From a checkpoint of a small transformer trained on Wikipedia.
Size: 14 layers, width 96, 3 heads of 32, MLP 384 tanh GELU.
Training: 125M tokens, 7642 steps.
Each number is 128 + 24 x the weight over the matrix's rms, rounded and kept within 0 to 255. Layers, rows and columns count from 0. Numbers have three digits each.

# layer 3 attention value, 96x96, rms 0.111, rows 68-95, columns 0-95
125089102088152146107131076115133092180126164129155140150136087131176152119125122141119136154142049112103137145132117114133143130123162141109155109145135153128141134121157127149100143125116114119106159116069107135114118124128161130099126138149132121130137105098154122149159130140121108135
145110137135116113159127120111124144113147107157112116146107094165098137148140163091119110130150139127149160160160132136086125072086128057154100088151128130145148113114123135127110158125134143093108090087160121162113096126131125157164129114096173141120120117134125136088137122169129141125
149140145113164118149116100099124131117109132150131117073159122105138116128110100098133147100098121107147136148155149120106111135131089124139095105121167112162107125129131103132107137142102178134144144128109099112116119131134119089118131138134120161128128115128175136126148165115111146125
131108132148118162114152110120126122123125180118126097126118086104127133082162136111148108106130093114120128142121111121138110086156141113109136142157105148106142151103137139156168094115102123178149126145131121107129147070131153140132121122163136132173103131167156141171165129095130120132
147139097133155137116110077130139090145116153120114121080133146124116102155075105164137090131177151129109091152151147083148121124171152154136175161135143096142101133161125133105132143080102127125116160142112136118124138119126130088070107138172122099131115129130151114139140131104153115121
109109089098158107115171160133123154135181110115158115142125155169165142109093186148095132167108144137131130123104111127097160129110152118144157180077122131113124135095139140166098175128175137100107081096125105129124162123117128109132111121111083119086118129139103113112085118143101154112
095111096094160092133150149128128138184147127146182118151115120136139142107087147133142147175138132148109101129096109121121153157138145104125146164107129126121136167098097141206136193111157101098121095098102100134121149140137164125113121128142107098118111130149113096148129073136087135129
143116124136120118110119126124122088109144112091131102153180146147098138051112127130168139132113131176119146160123136159138122104120164158136130127164138102108151086077130136131085036147104142147054129127179119109113140112113162162128113129132080126165114137129190153172156151104150134155
157123096150100123125163138120126152108132118134114147170126119096138107132140130138134126143116129129139100133141122096170091094140161091090098159112124188100115126120145134125139097123116124142085127196165134105166119168136107073157119141134124122136108148164119114128086118166139132115
130130142120152149107145165069127082163131125120144108083168149108133107150132144110153151133129163096112093143116132121091130204131144193094144112128142099142126115126117138153086112108141126171094124180128124142068173119092122083063162149179140106148117128137138121147163133096119120116
177124125161111112151100112145124110135085128128076138103093107098103094164161099131158098094154144131097105131144147130175097133151142135120125108162148136138100096153113100069121102118084136125107167139132151106153091147133089095111100141155149131142130132133136148107173136140144110128
150165156126102136128129095097129075114133097122104100088160185159097146146091144123130117123082151145144154159140139151101128151094094147167091074104144118136132055136142120060074099150133181148075126096179109102110086118106096128117113133120109148130135152114162137125135178124124137126
147144128122145120123135060101128071157137134131119123085123126126117126163054138109126105125135214117134114145186162181102128118087146062145066098147133114130147112114125162109101161113135203124109107106146100131063100122134120133110154137088141138131140129156137109124131127151125140104
126132144146129109123128148163141123094163107148130139153134113141116121127143134136130130149106110150137123140111135171112127084105133115166090088134124125158125089124109111127122144173145131129076101100167120131118110141129125145156123133079145125103141117126139122106124155159123154102
094125151111158103145131149145136125123123108133137135112132098122128103154126096089121151140132154115107123112129142148146154160121166144160131142138147129149133149134115099165139189133137112115128099122126144158119157164127125136102141113097116116132142103109150112055152103136099139113
159126192134116143135115141120125116138115160151159141077152138079105146142151117079109133090119168086129106150125121143113099174109117111185104071124146115135113153122130128129115092134138161147209099174129121113114116104114117086160142113097160145147122127124140119177137147105125131106
105121165129138157139135126139128142143119107118132127104143158157127138116125118164098165148137079110128119096134126106107139170153108180147172145077094114140128124141135093113112158155141120089211139095112149170193094153138105158122091153120141127103141118062112104130100148123114105139
096127093161134141117091161160123074135138126110107099138115150159108133109116099184141104153143096182129140125081118127112106105178153134179168176141126080118129099143126125145145147115140081121113156155114140140137109098109090080149137153116099076120109145124118134149119105134152124148
119103133150121130126120166111140149114115115105100142140150116109116091117182085163090154086097146147137090105104142121162109119117116153131130174071118144150133098183095099115150139143111120133137118182157138116172156171121085126103139143131158148131140124098131122082111157128133132134
108146126140099161115065126159131153091124126149121178124154092163133101162146103133123147130104093123148171071104124129138116101135115135157114116127111133114125124149116121093133062123141105134122132164164140140182114127144076131105135137084102156144157129137123134094093107136150135123
086164143123085163117071135201124117120134095142077145129157159137128130157092107140103151159151086151161156102078133132122154115151186176173157106117127082133112057138139070083069119155140081074075125117172128143184063145097067126096135142088092120113136124106076137084116124185150130146
153133120120114131119143072143133081140123164140136105134158194158132158102039181128136114143108086163118151149141140080155117119089152158134131158109142090124143132115119116139142150125132161129145145098115116095080126088125128082125103113147111134113125149130159113130145146137152120132
136137123124130108111143104147120142174132148155139152126117104126138116153085116110132098137175113143135118122164108127148120125133163077125100072159107146135138184122136134101167162119149072144120155104109141142144115145150123160137114120152143111089143136158087112146105069173129126098
138101132113138114140098140145143111117112117131113104135122121166125147088183108122132123113126078136122141170130137153106152087113147137114123094166138113129125108120141106117124116171116156152103142112126118143130097123106144158159138135110136137139127119095152182123174147138130132149
113089139120144111117179147108127157117168096138183129185154139149175159092128168124090169158098108115173125131108114122110158127087122138101106127097122136136163150074162134154093140161191102132109076099113099145087158122125141168159127118141105128098119115110154119136101115161105150125
150150130123135102121173120122132113150119174117149111139126179127102128109067170120144120147138164150127135122167120115121136170158067123127129120114154105132109155072138160150118182109142139142141105096103130112079162132134171148152130115160130145131103117115133124158148115086129124120
136135122130126090142143105107139062142138168093119087159081150111101154101117158180144080159143125162089109158115132116104115123154113131121196208111129119120124114104154166113113125122135138113093142135097124107076125114119171082146123135191162089132033117180138111223162174135142118156
128133148102148074148134136123121128150116124165111100087136185085098061129091095151154108104151173138121091125114165081114122116146088130175139164089187055144084098128124101116096202139136120103166161151097117112101147154098085040134176160172121119143097114107138127155173161110126131161